Each number is 128 + 32 x the weight over its row's rms, rounded and kept within 0 to 255. Layers, rows and columns count from 0. Numbers have three digits each. The size before them is the row's rms in percent of the matrix's.

# layer 4 MLP down (transposed), 3072x768, rms 0.0351, rows 2439-2510, columns 128-191
104:176142135108085122141199060153089131106143177084150140158083137150172114204094143120127219125168119136122113143127144157092119099157151100123160120147140087117103099172117119146107097151191155
109:122138142120106120113093065075152145167136136096186138160114146134136154152149120088051144115175118071123105121138106120150126123152176097128065171135069127156113144171116175125109141136099106
102:165136194111121156206145137119130149089117093111133095104065093144130114112132122146159194145177179165128100119116140108132224113114158114140153105162063109100158122096152073125115163107121131
102:139142164154109112109106164117137164153142142154167107118136150048150084114077164056141162079137074123131128088163194035081089134187117118110121054115147145132180130099094164152114138107110162
100:128121174134106187126180088078126156097112090099119134122131110109180123107146174166156111119116127120103151114168122117109152117090139030138190123051118128168093147103120098143152104095137063
099:146138170129173076159095122113123114126101134108164130100204189087130126136179160124137075160129185125068116109109110118078184182153117154125119187136091120167097126123174107153109122130098145
101:078183171158077111151145136137103156109141149107122158078158154146083094106180104109153192091082204091108136171113038109109170153158128138112148152125113126104112142085136052156164130054125055
101:170166089130121148116119090165137190162130159140159187169167118152158129082215120085087106128109164146141122132122157057137158151115179110154099149115127107152150169154102139107134133139157100
101:135153173159079124175118114101060176067101111126104078126117074123096119138184147067081185168067172122060084079141161185135169058077139151140105130159127142115121073129195225088185165153146148
104:128143112138154138092135137065116109102140066172149121153113125117085087129116171146105096174064109100109087147171163108128140101120132129123114109094151111102089072122168167125150096087114186
096:168077168129098094102132105194151089100122117158104093102137144149116121148067131098079103094109091100102117111121116062075117112186147112105190064125115128183087164135192106143174109125163107
093:153138113101102100071112109152135164085134195067101138110065132123159060147161147095138189188148163100186143113050145120159109191099141101123132137082182112137126139128184150122104152159146164
098:145147098093106181126224131124099100116165097095075103161112144139141105108115182130065169112122144132126120164127129101147156169155103152159147131174151100138151062132153131127104132150156096
099:143149166148122216116135099156144078139113072172127116110098228155083158102139150111147128090154145146149146099074163125092110118201097081121137142126134130176145229091108100133147099133123088
096:142126082148184209172090107141147128170171166173116101112089170116132124179091146120096024117093113044134146151155066085190106116104154104087142174189167173106118128163063168089071128147121110
103:127170120127202160101125127125121127123089181105069152156107134175100064106143168108154163123139105035136103060169096089139125148181091143126162176147119173155137082142081121167171162146071112
098:081158141167112178136153097072074162132117134109132125111120133107093104123042093100131138134028096123133137104178187185125156104161135137109121131138180100141136134184124175155152141103143111
100:169121094083125120099103151159126120079163121127103105130118095070134167070126112094194130186173070153132110118127124145123137119163101130133095148173145113177108111119148126072163080098128115
100:127103081061187191164192091087122165111123140160148149087114090107197114123076120154121127058137097087111182101114042126166136168164120118162194168117112140164109132153113107098144096144122133
103:122102135133131093064124130115084205143108138138101119148116110147121106088121150149179139109171133125078174110137095130180130147132156108113083143140089163151080112145159161146145129152134160
099:141160096151092091189163175155124076151096143059148196125088147126123078025103127143129092103060126115172174120055106125088145141096142094124138166159133098167176164117107122121165122089087190
101:138170190150155142155112144193107163138149108171130140072112142133120157118151152128150090133154138027180144108051139127133103166126120052129090138092172111087132156098158130151148135144122188
098:135192092090127040157145142144110162151148095117121082156110106094081129156119137087105144151142101127153157153143140112114127097115080075086180059149157135158090135213155122151133164122086114
099:109125091136140152135177151131099105123183086073101164075119131180104129096060150155210103080114094150103110138072129107087154144147166112121112144145139163193162154137155171169137080083131148
095:101133162179130169151109181180128119123136090094136104114182140094087143190147097170168135173118129118141135105116070106120128161098164165116100126121105164112149114146149136124146075121088141
101:167104123089096121103199125122137073092105149161099051177121116145169127118134148159146122130107181088056163140156052095151146168103143076072199073061107124112099171142088139146069129091109115
104:171170097074124117139153155094182092068170147066135186142089116099182175106111089154154183075166153150126072167137162093179145114163136126052138164159135134130176120112140115158107076152115076
104:148118086171101154155208159135113120094119161121117124111098142117172130199076101138092112107162147133082077165060100191190149205112188147142156123157142126143163101119178108128138100102092124
103:143156141143083142113110095196160173161136156157148117181165160156093139147121128141145136142107130137135104119064151065154150118115119133105113221064099127117093126183176111122123147166083107
100:147079148124165134199135185137151146120118076101101121226102147165151188163174075129163161159176081173149083135145148078129107118129119103142143133080133133152119128130143061124138105114071143
105:108086125072174135086149223134080151178159100166192085096093123129089136137100172081097147159190162106129128155090097098148101153171147124162125092130113082087157161117160145077131135117176171
094:100103091125136140123107135095156132105158162115125147078116190086181117175086112200106140178104159129106129127147126135120100151158090182114082137173147163133128154225060146135074117177074114
099:135130106091122149092132137079122123126169127170079132114154175158128126151148133114153180132119146158113167184171084138127063092154135072151118181125153036112138175161146194130120072137107069
101:109178153103101082131130097084092145149097136087125122165110142136110149153151136151102111097120113060053118140108120130113121119148149140208128149109096101110152143169152128073181164143121035
100:156171112089154186126160147195171104143175089142113143126132167187154100156165130090109177096104121133124152131115142143167158102133136119107101134175157189114137122107110146070182113130185109
106:160171099099197147090124087137134167118167174129152141084130154102103137149157109123181136195115079098157111103104135137151126169123157133158089150107158118046085057086130137206121150108143119
101:097120203136129156134120097104148146083141161180152139135090089143129159146125148192158199078158153101104176086117150089086118151136111210109133081169135138157164070143163112148122171170087127
102:091101232193132144150099160141163165175085107203126117140131149103097109092136171097174201183172169115117155124165142120134135098137124157163077125121132114175194081163117168108160100168125132
101:130091131133132123110179142157130170110133151132129112094108115115123123129068078111149038126078179139187181105091132174170136077154102167102079104144170100167145125164061147133150128135121144
099:097146158139133111125115066165180147165130108167153043180078148167117119118100161160171156179091069111131158080134151134104087132088105127080157178105140134113101068145084117122170079067151152
100:146089111079092098126138157161112111072162113103164086085182082122136107137120155169130140121179072139105163189051123159151133147147150137133087136128121170093154105097114144063131120140116117
101:144124095101088079152126084091143152140220103165123165116096111147100221112065158084152096128092144088129129117104160140178129100149132114121165197176167069145048172121151131112149109126091108
100:138107163129129085106106136165127103086110099074128165136180105136108164130124135159178097130114136069154115140114115176178088129117097136160091105101143154143133128119176145159152158100153103
097:152111178118166125160072107124130179130196090100171108102107096141136131108115062138119120138102122128113067151161094129122131138152153133124164199106106137172146155107113167079052203166160096
107:089131145177139146115094117169193127123112108195124169120135138139158067172147141091160155109153134095129128132138136073074110148107203127172086133131111149112144167139103118098096112132106105
106:121158102036126133125136123157162075134145113124129097057141084147139146148142116132130110109146103127089123121181146148113096115160113094142125075147140121100125123118146102158110117090110167
096:133125151103119112113091090071161123164134166186133127158198141137095139149158124198100096144136164087113172149122156144100147177137167097151041109073137119149130130127095127117080131148153059
101:160091164171133131136154125081131127179136110147124075121074135097115126106159149156089113120117058172172170101110137128109120136139151138135139143120136106142138128107109155114162110145175137
102:139147189141112140090134145088130097144087199176136076087121128140127142063130113127121161145146157136093129139116181116124179113046134151101207157133166125140089131117096113081164139193117145
097:141129073136119187108148105120077155110118170071177077142135179098096085198104155142165101152114146134125079106123159106092118101198126102142176127118117172185184060153128084114156103176122149
101:135123117070164110146147146131074134125144137157138120099154132150182122184174154157152145125101165157126127091139111123132124138148142098141086154163144037114091176124145141122139150124108102
102:138195140114161113192123098091126138141108203092113077098128133053111161128139106101108140140087093135134155135179101150053123184208081090136115057119149142119172142130145115124073127084162150
098:077130186154199190068108114149153089149071129069165035165147097140074185144144086076163102092206115128139147143121139142093130125168137158076121151093101099093129148088183105119126088122099100
102:167184100142153140140126144114100144137102138133121142103148036155134128131144134140089179208120068110092159114104111137102084151145166073152102127110135148091092091100079127097131150166143080
101:081203087130081121149124095152083127115134117139138165130075121147086121118141133172098121203147098123076133159120210096144135125137119168097162102143174164109158164205087081157069107156127143
100:139199145162120117170163137136190128132141088115121111133105088135091165098128097152081152104136140107121158194140093188194084148171100125168132106120159115166141136160139139120137139149137092
102:144149124162079144141095103132133121139115076134078189141110100132170153113181109144139101138153115138096125095141097140129121078132168114109113152109065186127090117106073138140074146140120130
102:039146142153116165103127131143149126136112037110091132163209064090159139065148191131158104153167112127093120119098144062153191186139133112092126109141098119096111113127107146143148143094135091
096:127068152152108159157099159143139132128194173091111081054182121091095147122090144111124128062135135167166131166117154127155144118055123135096100152102166122090197148111143123151172156146200160
097:117168103120169194135098122188154133101118140095158113111106136114115141092137143162126112115085093154128149146078137126154135050072164148162148133108118111199144162106101121157087148097082121
106:173150146124118122090166164233141169082124105137102099123114067132083145095178080100100116086137194067137203111052077095132083109118112103129181102094159170117146063134145146162075121162090118
095:121130132135152170088136152085102101123146193077121146114080116118163124088118162147140189129163103114107171121132127182140122106054120144106167103119113116113103126124117108121142100128143152
101:132115070108087136116116138139171124149175135152123119144133156138125104103166114123102132121114098068114139144139153133201149103119126106167060133134122168163168175112137115100155104114123167
110:121075126109107105101155119077131113152139062091152181109072074100146145117031159106157060165100146097070155115127112148114165143125107141099135098084078131161109083108119087204079139086104104
101:137112107078096114136126100090124125182112140093137115092081082150090195082099124080123140140082115194136125097123137163160146087106106101109091092096112145126100112146129082118129135159096116
099:079094149070145130175099133023104120076114138185161120152101052089142127188123141153161143183120107043077131107115129154122157132154152101163079172116156143127104127131149106171124125137132128
099:177152111100107128184121141175164142131109152081100149156137138156109138134134110125173083111145123103092147154095133081143155099148140118117087112117131115142155103178144165081106140147106108
098:161178087118165084096178094130165132103072122111113125135140122108140099098159132144083166146118109151085088132113065127156120152151079079190132076164141107091108119148149158094164172098082169
097:090121159073158115131161069130202097121121151092190117126103178180162141150117137132095171099124158140127102167115207061133102101089114138100139147069145096128064115162137143140130115096164120
106:172089169171197081106125139167156124147112141114106139128129125138100113111087084129142109124179100147116157122104135030157134168176172109138094132138103117140148075110111190086165111173132143
103:112091116143204124101066130115117179163155096100126097108062130080182144099123113138140133122164065096170085159152100122115176140144110082164078076135120087119112157151113137118119137119158165
103:119076184160113123106160156123123170050159136109186149133131134097195118115130103050165138115135142116106068142153092108090146078137097129119111107133110117135099106156107139170110153115109134
# layer 4 MLP gate, 3072x768, rms 0.0351, rows 2440-2510, columns 128-191
108:188115186100096150150132146159126096112142119160153092092082105129178112141174154104140111076126131183114138060119122095096095170124117166110124174188090099160090095064118093120094152136180102
103:095184136165156077172146139107142141123100146144129131092153119137121141097123129128101183087160107153119157096112099098175135149096167079138087054095074188182186127161135141110178176104110101
102:148100142139123147119121106094103148118175117075148106128113126110139132093124153126112061034157115113150031178074096165143119150161119164129099133072139162176124135122153083156126114080114095
099:113100185103098094091129149102175106117099139080177165137140114124066201094075073130172145107103143141118086130138118088170088140129134157208165152144102130186188132193147141102136115134102151
101:102092172172141111153132136155130107108154155091117101119129117110108106136117131098164181174106130092082081181157115122111093114144093136087139191152093099125145144129185146151109106127071145
097:069128181134104145057194095195099146158136184119091122119118086099130113091093202098134163148140111167072083133110121099131125133118129140103131080107136152144151131144160148145111096142083134
102:107106104133158179132123180168127077124146145134114132125131151116096096189076072190147193131078091156124077132136158163190119104140133171071123103111145127125182105141157111143120113126102112
097:133091155142115132115184124158065092092137146120146109126078127076143105095142142137199131110108094093156097102155149149096130077137120123129120138153115107160162116128104123136133156144119063
101:084114137126116130129103135167150166126142138117127138134076134216130190135119121145115179103140131169158178153113121119137143150140168162115117194137119096146151159140162131101146154082123133
096:123144115129137136116108055170150115102149139095089159097125092130106105106149150049130168092145184107149110101147164137140074133124139146146068126143186097170248098115106090113148102144153135
091:156119224131127071152132115133089151110067094096177145154113110167162132164149171108123152089115137071145146129112135078142128110122137129125098061106155095100061153125059152104136099120079122
098:124149174113121127046108144105105199175173162128176154143162128150103090176070188088168158166168112108128143127095159157140137130143150110156163121100152149127091072138111105090209096162132142
097:088083143176158123124178156109162092140148145100112174111123128108167125155111109121135106142071106173121050117090104113154097131151107139094149141147136144118143166168176110164072162099107186
092:162157126144142136108134130094142192155150098141130122185125124124113113154170136134129073172126159104186106135193147068080138168113158091185086127085157078165138106123146060145181127068100102
102:142078114138070111090152190195099182148075070124076121099096100095137071106146081136067117107113126180083137125151112107164168110028141168100120154190135060158123131112179111111164109143163141
097:114160156138078102140140101190127148114143161041153109116077110068160079113121092149126090158193098089179010099159170121127070087142146124091094089133139134126116071150140111127128084155129107
098:126096078120157149144127120105150161082123149091121108092103120089148167122130114116146202115156091093116086105120122154179098134114122123092150095093130064116121117078171113146147175121088141
100:144115100087086123103137094164095107154151145072087147165193114133143128113097087147180136129089089166145129140120094170147145089124154121073166132090126107114106155138068106151147090113097155
101:142138164141098128149114130113102093063132164100136146165140113091122138074199140158110111166141140104077133165066096217124142131138183131105134151111114180094080124152172208160136144106159082
097:162071156142178174077093114131117152135071075065144133146095123177115126122108140167131147167127107177069244144147131108167102138159104155157126056063111094187124144084197104116205088101141143
103:114129149148085113111113077187091189120107038116189105128117124141101125131137066118131135123143166133153079157063141118146108172127147113150141214149138073151163074103120134132163155161082075
096:142135121174164132125129127102117130105160111112084132103147105150122154135161181110136129109120066127138158087141169121133105173174155108083091090101133134153111162142143133074143173112087141
100:160115113143157136125186184111114121186173120153139105156101152163109117087079160108143093122165134126125084179146041093110101063091134131092132161072123089135123102072149120095140091114066078
100:166096193133089152141152096163103155110104113054115112133100095165138130148156145079148121146126111146129115148063107142137152134084152140092151118089156082128091116107177120108110107138160105
101:109134079154137126142149127091164129070134106181174111113148034075142167148123083129154141089115092086068124114105145124193110123125132189112168128076127141143120125151152102150170146104136142
106:138158116168112090109156147108145082102146097152101167168183103175148133122147096137158138124111168124140142105117090107189114182101074136105154109181124107095186167135148111097135199147070132
102:126146125180117146114152084166092122155122103186146159070056149072127134070145142098150159064151110157138169110092102075156108103084120128113133159108075056136133091106153106150095167115167070
108:088104194154123175122126185175091106105089163121159147114106157126118088155112121113165159117124103145103157176084131148111137148174129102151107144098137139146142070081084122122181106105096101
102:102152137132155140122131069124104147139193151140121170142178123096109078092152107124119173191128088094122142111109133042174100123135151130043108144116137119153087110144169098128173152143197134
103:175107128135116080108159089136084114122152117156134065111102094140123155164200127132155163156091135143126120098124144073140097148100142085147157146203099143155168111082104099129120190165124162
093:068085105085182146148078139089105163081162163112129136107083128123075111125131047148124122157160127123097144081170174129174117147152111167139084126119149141155084115157074109143117112145109126
098:084080124133119138172113132126138146153115106082126140163160190093180108125100105112179097104129143123092196162084145107134151073124155126123200157147080102144143139109120054141158094120061161
104:092091143153110107074096125152108112073126164116148128144146100138108119180089058124113177198164112153111156166156118200160110095097192170111135174095084094135115145128167181136104142160128149
097:093103170072085130130150120145148184160108187099165138164117102109109132107167127168131130125129097196082103196123149117141126162064188157110154129149141125161139106075111114084131083129149080
104:084125083118144126124127107109125091115101134044120150121150090140155176080072117142144080065150133083048138151163121159120115118092077170133146138121108155186143124097135111103120104094095127
103:122065146154110184167167151154134118123164134129074112073127130112115164108164079155136182059104102109100081108119096179125191115183111189130151132134153132163218164115117100183125111129127126
101:060147097142111128061173133141106123088174171151148123104148140127213142157070131109128180172137166214083125184079122127159134153120139170185127148091143081118151109126137132133124089119111135
099:155104109122129074133092113116127134111178140136140121176099107115095116124142148114161093110127125174108136110156137172189102124156135174120091128145158197191114144184139118102121144149165100
097:126125113158145133138090142173087107137144168090116119152193117182109118139080116134180071120172124114136143095115167191115134148138171164136117087079135148122068087165159174145150123081112126
099:175090071078096107153144155074122132118101118105119099056132089061128141151080131136122102119149047131124144183120158091127134162134153138109083118127107151158128099131077114086134084140158099
098:121108162086134135111130115128123078140111226120141059176086140116112107123096077142130138093127166087094103149155168149148101094166084125095140142133137082173147115140106161136156100104140120
097:098043175194109176109132133141117121083114121104193094172139122120155100155077127141140099133152119095165147151142094137117146172144139093112110095119052080160177132112142161073147170158143147
101:086121211169200149085197134128106123129069097139197120153097148180134157144060109117159135091185131162097093132134127109108156118136153168112129140133121143129106139157130080149128084128102194
106:124103121151115157131165141121075145099127155085148117162134188110133103187097105124115136136137140152091127121159140155128097172161105120124164150088093103168193121134112111131049117176124130
104:090129154117169122112189109133151075119148151070108131107116140145161124167134126153137090073173132120163087158102144114202138135100174148130105088142127134155168106084153141178131194109108119
095:092144100149146128153135118117155147210122121132097074167166153149183103129119090126075096094073125130110137215144135150168142165085157114160154070142146132158188107158144145119148145125145095
109:146109148113139093138203158127076128099168124152104111164151090102160092118102120077112089111122146157140147090068115148124139111097076155178166183089121097142068133123171102095128158114104091
102:147080160138119108126115183156074106148157151114144079124072155151157114153139157077142124152154132116164142126106067126159101139108149107118118101086160125115123122143177105134094088099096135
095:144158107117143115150095174084098132107130137150110118136107110124152131123137056157090129095148100160089113143085098160198096150128106156083121158155110138159146105196154097139164182126150051
099:111072200134170170046133094193099106146114129129080112144085166146144122112123147108111111067142103102108153155144140144096086155107139120177124137162082148171141134139145186167206092024134102
101:153108087126200136086104150090112153186151090155131125147158161140238100161189146057122145162163118141126152200138082112095096154131162193083152099151153061151180159141149136105107080111110135
099:118151054137078133119167124098113158124179111061134111160138116136178127060152160076096084120139131115116139136142134132137114170117139108102087062167150095131085067146112178112112184144082111
099:104107146204097184153125090151191097116114189117147118145096103138161103121145163162146097082094143115046121092106094108165119128104178159111193078120122180161107139122094134134112150098118077
097:106085141155113121110060119128135131129171066131138111145076136076192141086193084087195142131124116146106143156116129132121186174151139112144105152102109048181142040146191102106130084116106128
104:133120156162145132118108099113143095061131135167107147159068084109118115194170121159146151167142135108109113079098134109180126097117108119082149138131156129121122166148121173150110126116096108
097:152146055178091122111110125145146077077106076109084206101113130142177191150155133114139127204161131131126135090107103144130121106100105150174139124141105172113142115111128128128082171127108141
106:111144174166084116044154148103121202090121135067084145140195055177214133124129126085166151101112133117110096124074139132180180123141220102100143131117084112132092113101137065136159080103143091
097:135120095092182054027158163081132103061138127079134169163088112086110167139115122117142096122112167113096179190116115114126088165126107119116134133143139190179161136140179106192098142158118094
097:107082129141119126088141145125131183121135138170121153070160141148119136125173083104179137138152103137123105075098120174117087064084124148057123116077103102176099073117161117115144117169130079
106:122094112101080121142189070129119142157141230108096125100128112162146138087092131090108100107061118085094087089045126163123121153103143128144144127120087127124181066181174140149140116125179143
100:135103115145126118161188194168101129144138097104093150119178132068142114109114148176171133098168122193156098175165138108138085101135107113127092156117082170157139131151134108123184136096085127
101:110066075151135105199140120114126172113071133092083147142152155157137114130081121122150194138143105099105136160163152104128119122102085153181165118117060074118184149161173129108125162152092110
114:101100106131133142180111171079134191105124102154112141125163086119193157115131081132175081111092119112147137160083207149150155165134094156110082168125111138152189120165138104139128156105109105
099:061097062167097139099150107103123110107127118096165173154160175108105132107124153109157121101128162092080166198116129141170055129131135128119164094121140172109070101095202116134149138116118141
095:054099135130160180082120138076062125099121098088137158162170097114072137110158162093149191090119160149131169133095155067211139116153143153118166126098139120159120102083104141099128090136092121
104:102125153138163052165136100158126125068187061088137065106155165149102089111130119116152127109151179147122162173153096084153129111141125117105125128111063130087150147094135072159105090155160138
101:057149071160073159153119112150152127137137140175176091158102148169074086060098145073129126081160144110146151121127114112152080162155173127116079137102136108130082147078064122126147096067141128
093:143168114109128169109118098105175140168133136149122086153119167148155149129131120096149087110167178145112165123064147140138180119081171128080076085182177120116081094062136186069127175105113138
100:097127164076149172120178084132136184110091084144114070094120146108104183139156121127119095147150128184113079149150138097161101131162137177134108142092104156119146192093129091086107126110091093
107:135115100127122156107067127088152112139149090109177135113153123158114111118124142139178106071127158103146181186126131101144127149109110152115174189164113123125196101157140100135159126124120146
100:130106212181109103089133135105068110100138118118153137107087131139111123134102144125154098175163102140108110111143130138118128162069160127204146101120091083155160149125166115160145163152117117
# layer 4 MLP up, 3072x768, rms 0.0351, rows 2440-2510, columns 128-191
109:147122132070102072128133137160155153071200128041051155111155111097151153135142164120148117102150109113063093100131064074142086160119144141181131128168137162182106199111153125075103120156149163
104:112150047215091133158065190145136148133118094196065160149134064113075145077160196146154188176103088176134124155128144166142111178093153108132114087211161086138142123170131086105129111129142087
104:088129083109165156057078132089095130174137124108143150121190100162114098116120091100113137107076136178116136108134157080131145084121135156094203038095137100201126156105129141115146101157145135
103:126121143115141142082072159135140150149094124109134184141169125202089136171087172125125134130115168107135162155178152141090140126160150125157168124093144175193091149149118126125130118131105181
100:109075096135140104078195146172165091140136189141176112123062107157134105104150142095148195117124115128080204106152129117143190175159128118133093107098070108168118094125072199120198118164101086
100:139181127103088171195108120136108157172154117099113117157151160187154115084132093207155094118151159071085129095161131140112134133181102085163167116167175122152130144098084108129118065049129140
102:168137073147044118145127092141112119170140054114169100129151146086128093147133108146094138122160102085134116184146148143104117082161139081131187106174137105086107094127145153139074092152174142
102:116114085120130106184135099130140180117111138147083096157090089166083123166196123099106131154093111137150134093133102128123121096120145120099077068129155123087177156108190145093148166081175163
103:072120102126163111158118107173073124104072041199123155127099116134073148165105126111114108161075066152125144155102123091120108127109137148075157117079109162145177128112149080158139094135157166
095:133101121134106127112123168062130074144095172141135128121139080140161195099082171136152119153172132114122138157155145164140104126126129174108065106094125069174121107193120127105146145175100203
092:088095113162118149120149130095130102098108158079143097113155165126160104077176140167155127105081127130048105165144103107069109119154133136123144158133151156112130168073145106136134136068132086
097:097106103169109136128126119198110116083150207053086130136095105116097149180097109158162159120072125093072084096137106135147191094117072110084144137180134124153134069091116093114097135167071125
098:090127137137127196147111119140053145157132142092109112164111144154144128170124108136161115065140153191136094124149126173087138116184125131119185144068142088141139147153180126109118079123132082
092:163139125069148096142164158069152087142063143137084107194192115172096144122094112093167098175160162153077087098121137144100121093111078153181110102122067144099158107090154039147125151112059140
104:107137152184179120111117093165175119102127144135088109175139111064129116135123207143127095137127137090130120095178180105094108141154120133167144100153110106069125077158065133100194126137107070
096:145090148153069162133097131094128073105121146137200144078095174158116090145124156148144133183115126147134115137097104142122124130108107113141101132162154119130111170143064183143160175207164223
099:101146176167088136124133124155134134185133090148145150141124121128127086146097078151095087226138126144094073117105169095131173160167103129120136158152047115176125128133062078183126122138128147
100:072206119142104197122123104123106147149092087169129157131143104157141137100116187126126125153126126055148130158135118146137160063129173120152139119225142105127101160100128112095170118073138137
103:107126098153140043087139072128145128152129128139164111108097087096155159134107189150128122170089061113144146178103109078145105070110150145180079130125164084183115132162064107127153132131114096
098:116121182168121102189210128107083079130163170193080070138120110101125169078135127081126094081067137118167120086008117128125168125149139113147105115142147142156135145107137087135184093092134113
102:152121150115103106128145151130152201124176134110184142173118119118124051143144115084170151180119118079133159100091223150169128152178138140136135105123163151101145152150176076171088168144128100
096:080118178096145080119167129137098157123129193100191148176105148108178073154092104154125164113141202177125176120097109154160123112098117104164167107180106080176132106098141075146140182198129134
097:074144136130108148077123083103123183142124134167130176134116147097157103105137126084122118160093117115156136109120117168128088151136169089127118144073128103161103075116087138132148065083130095
100:108133139135163087139157155153141086172142161181152103086088069120118118154056122144114105121151059115073054172159081136137192093111149157193116058166101108084131125146147102165146141093134092
099:168005130115140133134125094127193084146172118119082088112073111097164123147092147092120136211139162176144116105168044104125160131102120138124170111119080062103128086157106202160082128119122143
102:141098152140133126117161142156115131135149173111165125141097109083164151091128189173124125143070179133148168160145080128117120110059176143157108185118155166088177113087147071174145113085136065
103:123105112181148107091158192124100128180095107104161160136193118170152193102148146126138134167106096119146137134077141152113121131081131107075111134106147098155171144160117151180094110171126136
104:120114155161167133161089131143141085110094127120077115142130154096169090186112125092094172207124138135155087094114134100114155123137088075146107128098125088116107079100202122123203158128141094
100:141100083080178101177126095124135075118103102142124166130117143154153196163120097121152078095127118142126111072124156165181175115183077097134162104142137140185111144125107088121144145084100168
105:119092126089139093119147137137136140132062138067182081102075084083139105120110091158128176123174102140054040155131163105137081127168111132157164140109143101114099126137194117079082114104061161
093:093180114158109140098148147173152180138127163154132113105171084168098122065138136157108142136131175129159130153140133082134110102118110099107157092091155186113151131142136162093150095151096152
102:134127120129193121102138155118159077110086179144109115098123074128109098098095097186165117127129144191175108161120117170169081124157120138115159119085111119166094139150152065133132066161133084
101:084155089163146135110075130130146157121088133170127141102108117141137063126117129136135123117166170103131094130083147183162112187157119111065086128182082096175072100135148139155212122175181091
101:108161164152074180114106144124205135185072097115132093177162166165095177122164120186092118140109145110123156131061143165099168183098158147087071119137126143112168066146136155140153113055116131
107:068187156158125144142127109085118153112155110154118093090116156187144122184136131148147126104106108129119120115132163157101141125103109109085066129126156137140122109094162150130161124138095133
102:146087080098073140150146129143090148103143148100148135139166077117140163097130138175116114137105132121168085117195082126146117149144124204136099131073191129115138138155143123133136110131114099
100:182124108096090057103083173116175146120176170081104150104122105116105125085187139113169147134124103104139108163178140120098100117127149160100153095159176111182126086117151100077115126109132250
101:161106140159168114101112150131109144159094078093080128106100163126127151173121117179142081098161138158104139163108170136154124117114177110105096123133064097128120144079080104135083185127125153
097:130141093125205148173106147103087066079103114085121104136133174163116091134182152142157115124127137141124131134110132168124139082184164129140139150105154113117099165164091130113141154178100145
098:137157192141119093111114115114165146152149142127090161124099149130125160144107105091126143169204112135114103157121085173105092156077144096204114094145158159109121136141119155132162131121131144
099:082150118129187116131163118147145131086162084194110126145145145132112147181139095145144134133123135152166135149186111187102157126150161180048104125105072136121138170160135109120170130185109151
098:224166115126092162148156122173091132148111090095124122116171164134038111089105147114160072104126091163138186131149115135131142099101153096061094106122101091103092119073121119067104102098108132
100:139156106096126092161122113123152152177136144085074088146162109070096121148130074127070081096136147096102095136118132160161142149141150090147085158106136205087157136088154150167142106177129129
107:068124139151134135086181116106122150095171082140156189106144161155096118122118160106132108132168112134074135124140155130108163114089123109135072112120118143127117185096100138158118052115068143
105:133177088073156124080084108129145146108144117114135114124188094089147103111148144089138151151164104130155143157103143097154084137140078117136139122098073143145135176149135108171147113134111085
092:078044119087113157122195102182128157124143156182174179150143129150169159142104121126130076124103117089132191045118142127133156061089137154139142133148133129099107099145083041081074100107138190
100:135183079099116079123100089139128156135146142132164111140114118129164150101090041035152122118153163116148122151128122125137119072084161025122143127152105105113133105133126121123118104106171122
101:085048134099153114142132106095091148070133131158117117153120124160158137113113160126140162212155184091145117119148118113147176097154040085118161116135169119146177118128124149093083144111070150
094:112120131167075133083128156149100156082159067134093073155114063135112142158201139092150124073124143114116147185089119114168123220192135140124155127151142063132110136144188196110174093131126101
102:179125129126188168118085150132090167168191119140107143130104122155095120071170147110124092104134143120129096158198083122070128142110111100123110153154079111118125131174122175135157122035169102
102:090134086122130186106113112176136100137105126136138106118129162152156121119107133179067151084148110094141154096111093152121109132127059145123166122056131180119144128100110111104111155175140143
098:145194155081146120153111147102129142117112056171100175148152139101068132117140189062141104162138184093123129211128093135116122125152118058183177110117205077141070081125031216126124140146150092
099:151140128103123094172134179117141104118132087110105130137171086145108085104135143157157150158120168116178103128110097144117084150158144141072099128104115141083116137188099153085129103146128117
100:092119134092135131132115136105121123131145096125067092092114138142146164148162132076123144147138145087164106073164114109121098155139124122125090107087127092097102112129126138065128141227108102
098:104127184148155099105167096187146071082159116123119099116141125054129127136100129162134076095140066123119163126091131134095181123169137148093121145114087146128129127162083121176084155121181129
100:104092153114111153068115165121113118169112151094139187178159151096188172134129121133125195105113160152098112134150123143128116080148110152130155117170144131122113159117189133138099161092140141
099:093091092143120133119106128131111112139152186121099141133134206077110141133145074092149098141103106148152130088170084097128068148092121209136116114103178159166137151111141089165149129137112091
096:168128171116128069132125132136145163131114107123151142156117182158112118085077101132157114119155130129184078114167125104122158091139150125061098131105135115135104112097096118035065121134138093
095:110057165160119160095151136102119184028107104080172117148128097093119136174142101113192097135111142134117179152137098173145126103131097114129161137116105124127132061100124147106078133157134108
111:149161114096135143105124171201163125096130120163076116127123098099161149085108127137160141148101085168165165113064063085132110072123101086113118229108071094160139128173145110220141163148132064
096:108146113131136092080140137132088154150126166074167122190137140132129107110107142095125147131088107106151111104124153135113127076127167102107105168159104096101060149148148109100089116073081108
101:063093152115144140130137125081140133115149153151138104082137114112112117077195131124186106082092033121101120077170138150134109108128180127117067096123155135114070157157157173097126095082163136
114:173122148107118128129120147099104170144155044092095192134137146062139090096122096155141148161184164159068120074139168102108139139123102187077122145199164159116116092104137102145137085119111188
104:090112143155100129165119139101123135121181159084096096121153159134184177134135097139097141090123096193144101128134134174111124100119077137111139177137103101144143148185121162152125069163128160
094:071137071084168172127129136098107075087144147108136172134097097076103131119138119132115157095108180154090158068139129087124123148140164171090151155181140119154082191189115164163129133147127170
100:155165108068125159111121054098144207107098154161139175160169075142125095195205127116117130134099151101115134102144125183111138090109137131143123143102106180115098090126114118054170087100156073
098:123106090147106081074139187108101120118140142123137120148146159195108141136133198151115166148147116092138176125129165127171117119105112157128135175071099126108093149121118135066070163104117181
095:121174101111106102085100098106117127117091204160186126144125098177096137165096098137107099185109118088146165139149045102133077142173114111112138128145079091065174178205119165096103147136126155
106:118166198109128184049141105186115125095118117111141140185080089139123085162107115127121142153100116169100163161154183168151158154130128111205133129101119157115119162086134089135157101107099153
103:107144127115154112113091160146106135063137154046128077120142132123118098140159116143086076117194116106145084121130072153125146107138121121152133135131136124150107120149085152137032154138161047
102:132112084087100161215120185147175098068140131137127127162113202126138122071130157185185079086190083160093111151112064085106133135161113150122130121140164127144105123106154146127094095117095135